Part of a small language model's weights.
Size: width 128, MLP 512 SwiGLU, vocabulary 731.
Each number is 500 + 50 x the weight over its row's rms, rounded and kept within 0 to 999. Layers, rows and columns count from 0. Numbers have three digits each. The size before them is the row's rms in percent of the matrix's.

# o: layer 3 attention output (transposed), 128x128, rms 0.15, rows 40-63, columns 64-127
# v: layer 3 attention value, 128x128, rms 0.0844, rows 41-63, columns 64-127
# q: layer 3 attention query, 128x128, rms 0.1, rows 64-86, columns 64-127
# k: layer 3 attention key, 128x128, rms 0.0998, rows 64-86, columns 64-127
o40 110:477472455465432394472544451487501473428509512526552507528449485521583507560605595463602505394506486543505489531445523484475467507445507587532574468572522545448529542446509500579597436504536476
v41 091:510449451557492450444534436478592397525503483464521564442599520595544447547458551549532511475509516475498534536464445469484473565462499578547497555493529432412561455429482488470538520521501523
o41 096:476514513423547485446550591494389660508541420575466384474465502433504512499499505598516452471497491475568448455512512536504463539512510405523535508498414396495507553487468476488469499529509521
v42 098:496517555438542393548555553558533554442536518466462491530462428522441543535511457480532541427455464447500500516427401577576560465458488510519543473532512486574510436472482495439462472514424674
o42 098:471490487519496617502497460465533550472508416507596540544558588546447461603562481411496501440536487449438545420501467491528561453514547490518511543505557574494577495528516473596525445455572400
v43 099:496466502495515498494544535508437518532482573593531518555556521504396431517464533557558437489513575524583627488433570540474414500458543517525541483433427451640483463458446442545466461550558518
o43 104:503494465543455545472468412518560568503503401484514508525435529515552480507483466416538517531481423406460456457530446478430566500548554512426438510464614558448510540559509557462459559475519539
v44 105:484518441534495494462456559454526486543468491503536519587507428565570466498540511555440503515507469432447417527401483490421457501525584478489520496595433473545458465470456585502459541496436568
o44 101:510525563506431484420408455464430507438499537554538492532490498457452552480486540485609474491579544539425498548529507511493534583516517491495558503523494462466563449491528432436505454469387399
v45 108:577480559526425573436430417492590556468459453567426468463538543428505535558464508401495506528600572573490508458525451506464494435516562541430446498521483510506539452492523521501452420559452555
o45 107:450460402462547476478492533473529400544558489550503482550490586447460527440505512494534567505395335451509425546444464519590478556491518512480545483382421471506460496484502414495484552465556469
v46 105:587503474508421421472355461513531482498457577527436468417506498496529566478538534421417540478513557584535471363432499463500441457457499514457504525546519489477628514492537446431462527457486543
o46 103:460450523524471584466476555492533441531521589502595365486485531514455479501583581668479457522459450503404505488454454472542502552483508539450494484570467486531474504493441598606530540507509510
v47 100:481492598558496547494522518460587540546488523567596512464519440508503491364496578532497534454532497491571495517473465517446431498520522575512535515393399514481476502455505555523448452519569491
o47 103:473530473539513478530509440467374533539622501535415557507551602519471571508441452561529473516463400487481491448445490546529464471516553537497513458571612522568625517569485470515478589478498485
v48 098:405518567542521546586476469520425573444512454424442525560465520477505478518567494490443614569498491481463455529471433413558509470491445552468490467561531411453508485492456465432480567501504601
o48 100:521589459412444435614588466441527478495525559529428479473462604439517459523627515456552502397545570529525469505480508547515591563505535561503409503475497573554476486567549479581502471518465540
v49 102:492512491542532545489472537420577477486560531529582586606490438537494431454490542488459468587474568554533503512514519459428456461496526597537455507554567386590546483444420468513500458610485506
o49 103:515465405503463515460428454450468498427436512536509532425474533441547584557419475535478422494517433395578524520472460521387563486574500493494513461494432480487478573505464464496577515463518458
v50 101:483496520470480473509435462588452477482420482475476422531458429463486520600460523492429476542527471532470441467530520599447485542470510488534465464632517524566510483492470508496550558504438500
o50 099:600590506527517426511421539500516454598477433546591449498532534532429524413476542572477442523451567508466501529564497472538571466522485504436463511518502386430530495500586526552487456476533538
v51 104:538381473460436448529465498506429591474450522501483519511462471390456466536491570421508475494448577483401487562500438473583616545401484606518511506502441462406563422559466496498531437485501510
o51 106:490489517505508590495560524525527454505576447553508442490498572493543547549600480570433617531596525507524481447476495525519529366477466418566517505501565497556451551497498479460415571516408494
v52 106:475482451447495482519547483460486599510382497431489455446507483490461439519542521516467496506470507493471380581516360413452668496535544486425496556473463556514496554478434544501445471512488533
o52 108:588582595571526471536575450515476517612580517600525471468493498419474555488495413460514513518420540517556489438516538582585379441474546568474483542505543507436545453475556478516573580462462512
v53 099:521503592427464500496584500615489485444394469511497486420540484495648442449508563575607483453424455495506575527496438584429508596587483505535530535397551474438540468534425420534480515511554402
o53 093:481560429479531529557500561504520581514580517510439474539428544556366510493430570477457496456584458493525530412538520481470451445405568510418403524516397517493436533480561509521485503522573593
v54 107:552425514457501541586505506387456438561443527544484473426577483507390573484480407427489501542492565471468414413521465505497548416435480491522565449542505450578459429541501543605449505509530537
o54 112:473514517468480512608502500531470524578436459491455479523475447509525494577529510498498442509468450474454567513569460496484430583502430398466585481389451578534507559460524424491540429615515511
v55 102:513544476481469484479513488576412573417488480433479510533524526594560457497550534503384562522491499519607508541501547486500539514330568545508540545474546507444443440528534551465395589516512490
o55 102:536458590470476510468465561468529521543515500583508487438491453541567505473524566549652479468559441498412426499438486514503532469516487422500440584512518450508489608470545509604524472487498428
v56 108:491486560577381561515552441487544536486475428466465462526473535601509510352497505470389554476526454438498587546489531518531532551500502487523497581415445428481559518535511467474505463460549540
o56 115:537536468427495579440539537474469508525511508468417585488483455508530504581521417571590417543498475505503479551410595588520520495453474576483537457533513511576552524474397415559490481488531501
v57 091:456501571480453517502561542534531512471417489457628548505470528396534508551528551551583541445461484451457457482442491448486499482524521481495571534598533539518419593546526373569493468471624463
o57 090:593471451487529413447537427520470476470563476435503495526514496480453458393415513393410481579517490550567500531465474464495486498513457516400532499459439506491537522517532516485494523517442568
v58 102:495534552562571439548489531526490495517522458469649581466553523585571438454444531474416452444496569413560554499481491518436546458555449432531476508367505596566408473471481428421553495535503511
o58 108:493466483454445501543428514511520504460551453468467476476521512508383566544437425539505447551458447605570463467471613524449419501512488560537519572508521442438553523476453563530531494537579476
v59 108:522466488424496314512567425466545470495495539500441405517459481505547437564580572474444506549527493504481525509483429525508565475478467485432505545505535466418545587474480499547461522461457528
o59 112:426626544534555680510555549513595508462432448565590511498434477462472575503433495482531487458517527499509568507504535511538460505512414482468454399549504548486500486519465497496463442517487394
v60 097:533544490584505589464604571570509519553478541534493509507551572505522489509556556570536536507506558428541550578520510380444488571522448473526476480456400562474535570497508544451520551428546504
o60 100:472488511375501455556464437501464535489438458438560529483412475535482519481409405395470491475484455521459495433494439551418456512432542402501444446624571464497476443396418501419525505563455521
v61 103:419481545476511470518497588513541499467417539404507610469449554423596487512530492541524555518429457543436538573391485584515471548574435527505453445446526523493434424479457503481536496450488510
o61 103:494504471397570535571487431460522520498536439523500396479505512561500438413548529502530453488513625508591556420536528471531490423452487544499544579521484496470450540482483402501536598483437578
v62 106:504499517575493525544474477444464564541544467531576495495482576540529415453491424430490478519442443479455546544402519564412548470454445556480492533476537455504448462498420501542557535458581541
o62 104:456455441522522481560451591557544467452516551528428573425531431481498503507527469562407508484584477533551448492537387444442446527417509458531615554494424497517621539512467488519419501490521547
v63 114:521502461451488438490500537448452550372497561448444571449534494478472606562533476542489522487483507409423492456461463481554524429562462507431484520546480536530611557441429457519515522461441551
o63 113:435529481530485550500507553528450439496514502464591427467522561496514488553515510437448555444519576458501512530464364552477525580477485531555504532609506434525447497420481495507524492447539524
q64 096:535416515571527553487464489551476523586518428534578450530429531592494490429478465545445430563561501492479501486479560418476535589403562505493428454484508502565453454511423415575524447490446489
k64 090:476477483518474483476460546433453547427512470410512514523512503459518492468478601444534465547449480483433515542584532518553496540540417480497438535528448502485510477499477610459440593397640504
q65 097:490569477520484509556545470552474456559570496549544566521418507488485439517459501441503411550506449436525490536459562537511440375482481543430476489477561545477504515532493536437466523495560528
k65 088:495582478531485520578515420490492510450489566512481442376524478578533575497505497531582581385606508535562519481507542527594531505501529539556579570544529408484461509500548412525548468610410483
q66 097:503541468461530458530503482511411571517543567529417519403499400455566544529558549485505586463434441573432603457527593537495472516450531548423449523538472395568482512462444473478522503515519472
k66 094:522537529493531473440484508590525441466410550599505486541520482526433504497515388575542548503480452533571422546540442467446490379508549490568581501525549482444532445525433469524559478624407487
q67 090:384461495573614530486437413548363442397471510457600527428568448585519518492491548508595499526515519508519481562488518436457452572497569460567546519515489516536492510453424506441439390568576459
k67 093:534552555458466529412487498506494471451393499464434515545480489524496467576516504598477527490517406563494472509434564480451510488429608454494484439513523498498570499492399478511615478615397539
q68 091:465549491453462539556498477517523492547466510547520476495468530558478561446538401491517579398324511469467511459478497464436526445442565443498512530557362466449471499547500554604419602487461508
k68 100:520483479533489522451522588505570461505503491537598508508442573446542530540609507535465469588609465539532500441486437491528438492465498530459373415436565548476515491441515439591559494536458476
q69 090:411421458476573540551485415475496454607530534560522522534571594472535436478521530530479559505490499568410495565474495507465492477479438453560592524469494493486357563451578463508574447493434601
k69 096:510564535511490466522543521506502537399441494465547522502578468583456460529504498573522486457569428565469515554617566557451492446506592497507524481410444365521494506426443496503617491569472514
q70 112:380508507559564505455506481474471471503477474492449586389547431550451485499534495517493531520578494504416484567457595566518502435574462493467484428403541484482481541534548536584483541504588522
k70 100:551556400562452488575500450476464550434530552499501480517517548488530435585437600550500510456501481549425575463528446482558492514457495490541465607525405501576517504488482547344457490420530403
q71 089:510505479529535396449603476508467410477526580456609553465435437527520429473551501576523476438501509422510505382510432518487461594452540511550458534438462491503550453407515491410483484553438456
k71 086:434431542467433434461489441506490542494410427532352524516404545436463476574442482398454382500457537459533410538495502404446426588452526460462551487554581608516489535564532545519387443462501502
q72 089:542513532535541517509495586454433468485506505489512506453483427453667432586416516479568476491488428456489525450509439415554562543554436561548479508455566509514569422551529523448503525433467387
k72 088:533495496519645492500487350622575443521494580586460412429515542475527548470506467563477547424562526462497523542437528527548492481497516453531533545534520449541439548470436544484501427570460506
q73 073:578579581508543490478472488588461628505459506552455422493545576513579427487415518512455521494449473542593521438505521490552453478532555580493462489535579465462509537448515414496526488551569493
k73 105:434401501470471471385543541552536515518554507560521546562478532431501539470531390486569523495547525504548435487501380473492496450506520500512483485476635557516482483486488419592625557554425502
q74 094:526474446385482412427487446491563575377470434449502510507482593503502515446517378559483485488506529578503557566535483492482524547556566493521485484512539486461436578539557406424543511444490436
k74 103:545518477482499423586488495425434523534540524496500495489471494509540473459388610416554491466494452507405549542576538472635474521502393472431495502519468531551506495407512538437384473428577451
q75 101:414494522434496520476511471497490489439518511572523496524478547482573472578581430589445501566490503529492494498457548524582529509502531561513458526367553459501519471596533481486418515542502524
k75 095:520435443493405491431576529513520528541465437454556509496415533506440428464463545469540533500430549487506564549573482486464455509542406463499470567503515577503437454456563491503522527409449578
q76 099:545479586444585512488509478401504427430458489471569447485527520505491464473399458559516430547475458412467451440460581516475457584553503538436412488496560419444560423514538485440472552492512479
k76 094:520529466604519517473488387542457517425557480478448572497506547507524486442415510453486496376476493451524508562498539481577494460444381509441487505479439554559572501557437577433454541475493458
q77 095:458536463486586451507487395503489520452526505430420491408424530440492491460497478528434439544522591540545499505580452465528536524497513514593467515507591518492469490508417495464465406553539518
k77 092:557408442502442399520505511471436563506517494571506423599526370570441470535450618413546503452462457522453577506428519487534455601492431495475499548511519464551494477531506564444471464478554445
q78 093:493528523510474499529551504428505523458475462542459489454504494476633525608445467486525413551478520475490526472547560495509499515556496447622546506416512457556439456538471534336431546557530446
k78 081:470539527575522499479465402533540472532458571520461476468546464489507512487574436585557643506536463480560482609418488503471499457498498453485556522454557490421535534547520502524590374627433527
q79 092:458526515503456439525508448518486555455464496458445473435571465577536605466397470492413527487504553543583478573497530521520450582479479538538430492567455627482413411501530525544506507443508446
k79 094:545590528544517511535475447406497459580434551482528468522503498448546485479483513471551521552482366469464506564419579546475516475486535499531591511495558412477523561511417483420479413580516557
q80 097:413523613440477477526462544560518501586507515464542633500493512532451482561451587434534439554420437542435481505455558545517517557495530423566496475459543496493515503575473507483444532503544554
k80 101:490488427598485522515483534470402430499470443458405471464581482475550491490572426536522560475475482445593452456486447501554473449438574515581579503500557521424533594485532418551629479586447469
q81 097:431496580444447487490607550509507453435470480479542433500490552453567437620461504498538500471457531533497541529509477505551557535438570573464519537495488497538489457469493482379616457535460507
k81 100:449428460543517484355481514538500556507505471477515493571412492489531468509451387530458510440383437470506495592565512515458481552572421470578474537520572575508477521547552476555474463442484545
q82 106:547462599414546505493563544434519452485471488450506459480468427537457546440405463464485478533371469494474519465482469456458562483397547444528532502477396383481557500527431498490500461534475517
k82 111:522428551486460510369520589577504496516486461457490572547521506493455523520558409527531498510420491518589453422464467496376450446493492520501439463439608594455556477526510560539508477546417452
q83 100:534592509500462496515503423443491471523528522443411430490497469456531466566555524496569532512516523440465567530543468487537417460537419452506573568562544426474626550521442493443498542538493573
k83 096:504557542521548523529485489562497521546447559590539534484518481498438538540533441544495571516530460520546457448452518516485517498467614467455571447570481495511524561524488421546632456566422476
q84 081:600533485473477514543449510588520503533487382557457505478588433400486456507468511567517458526497412566436536424512542465505452581545460543489418526574443476467434495414542564493488422470569352
k84 091:469544519594554509535434507434513585497374617540499431544489461482562550537373510424529507437459542481467511585463462531563552414509473549475495444478481460476560537543521448433540520532525471
q85 094:510575549504577570512565571515604524462600542592499478468500482558546555438584436494458500564579503537599528493542509495499526527499517563440471463379496412547536458546459538487498486508422525
k85 094:516464473456493512503594466507512585527504501577513519495505513485519530431470558545507537572424471587483471530498489469384501395514529563503433584542586539488495416518574524524526562428451467
q86 104:422516473501450459574442513543445552478503602442514562543490398561489515469446470578483493437464468609421487584456554554409480499372513421480430450489480551478470469514435494505430476482540471
k86 100:528574574510496511590428469490518433445461547421419480465554452466535556534502503543476604550500421440530441520474571498512524517492556528583539474524490463487520497510463582405569468573466529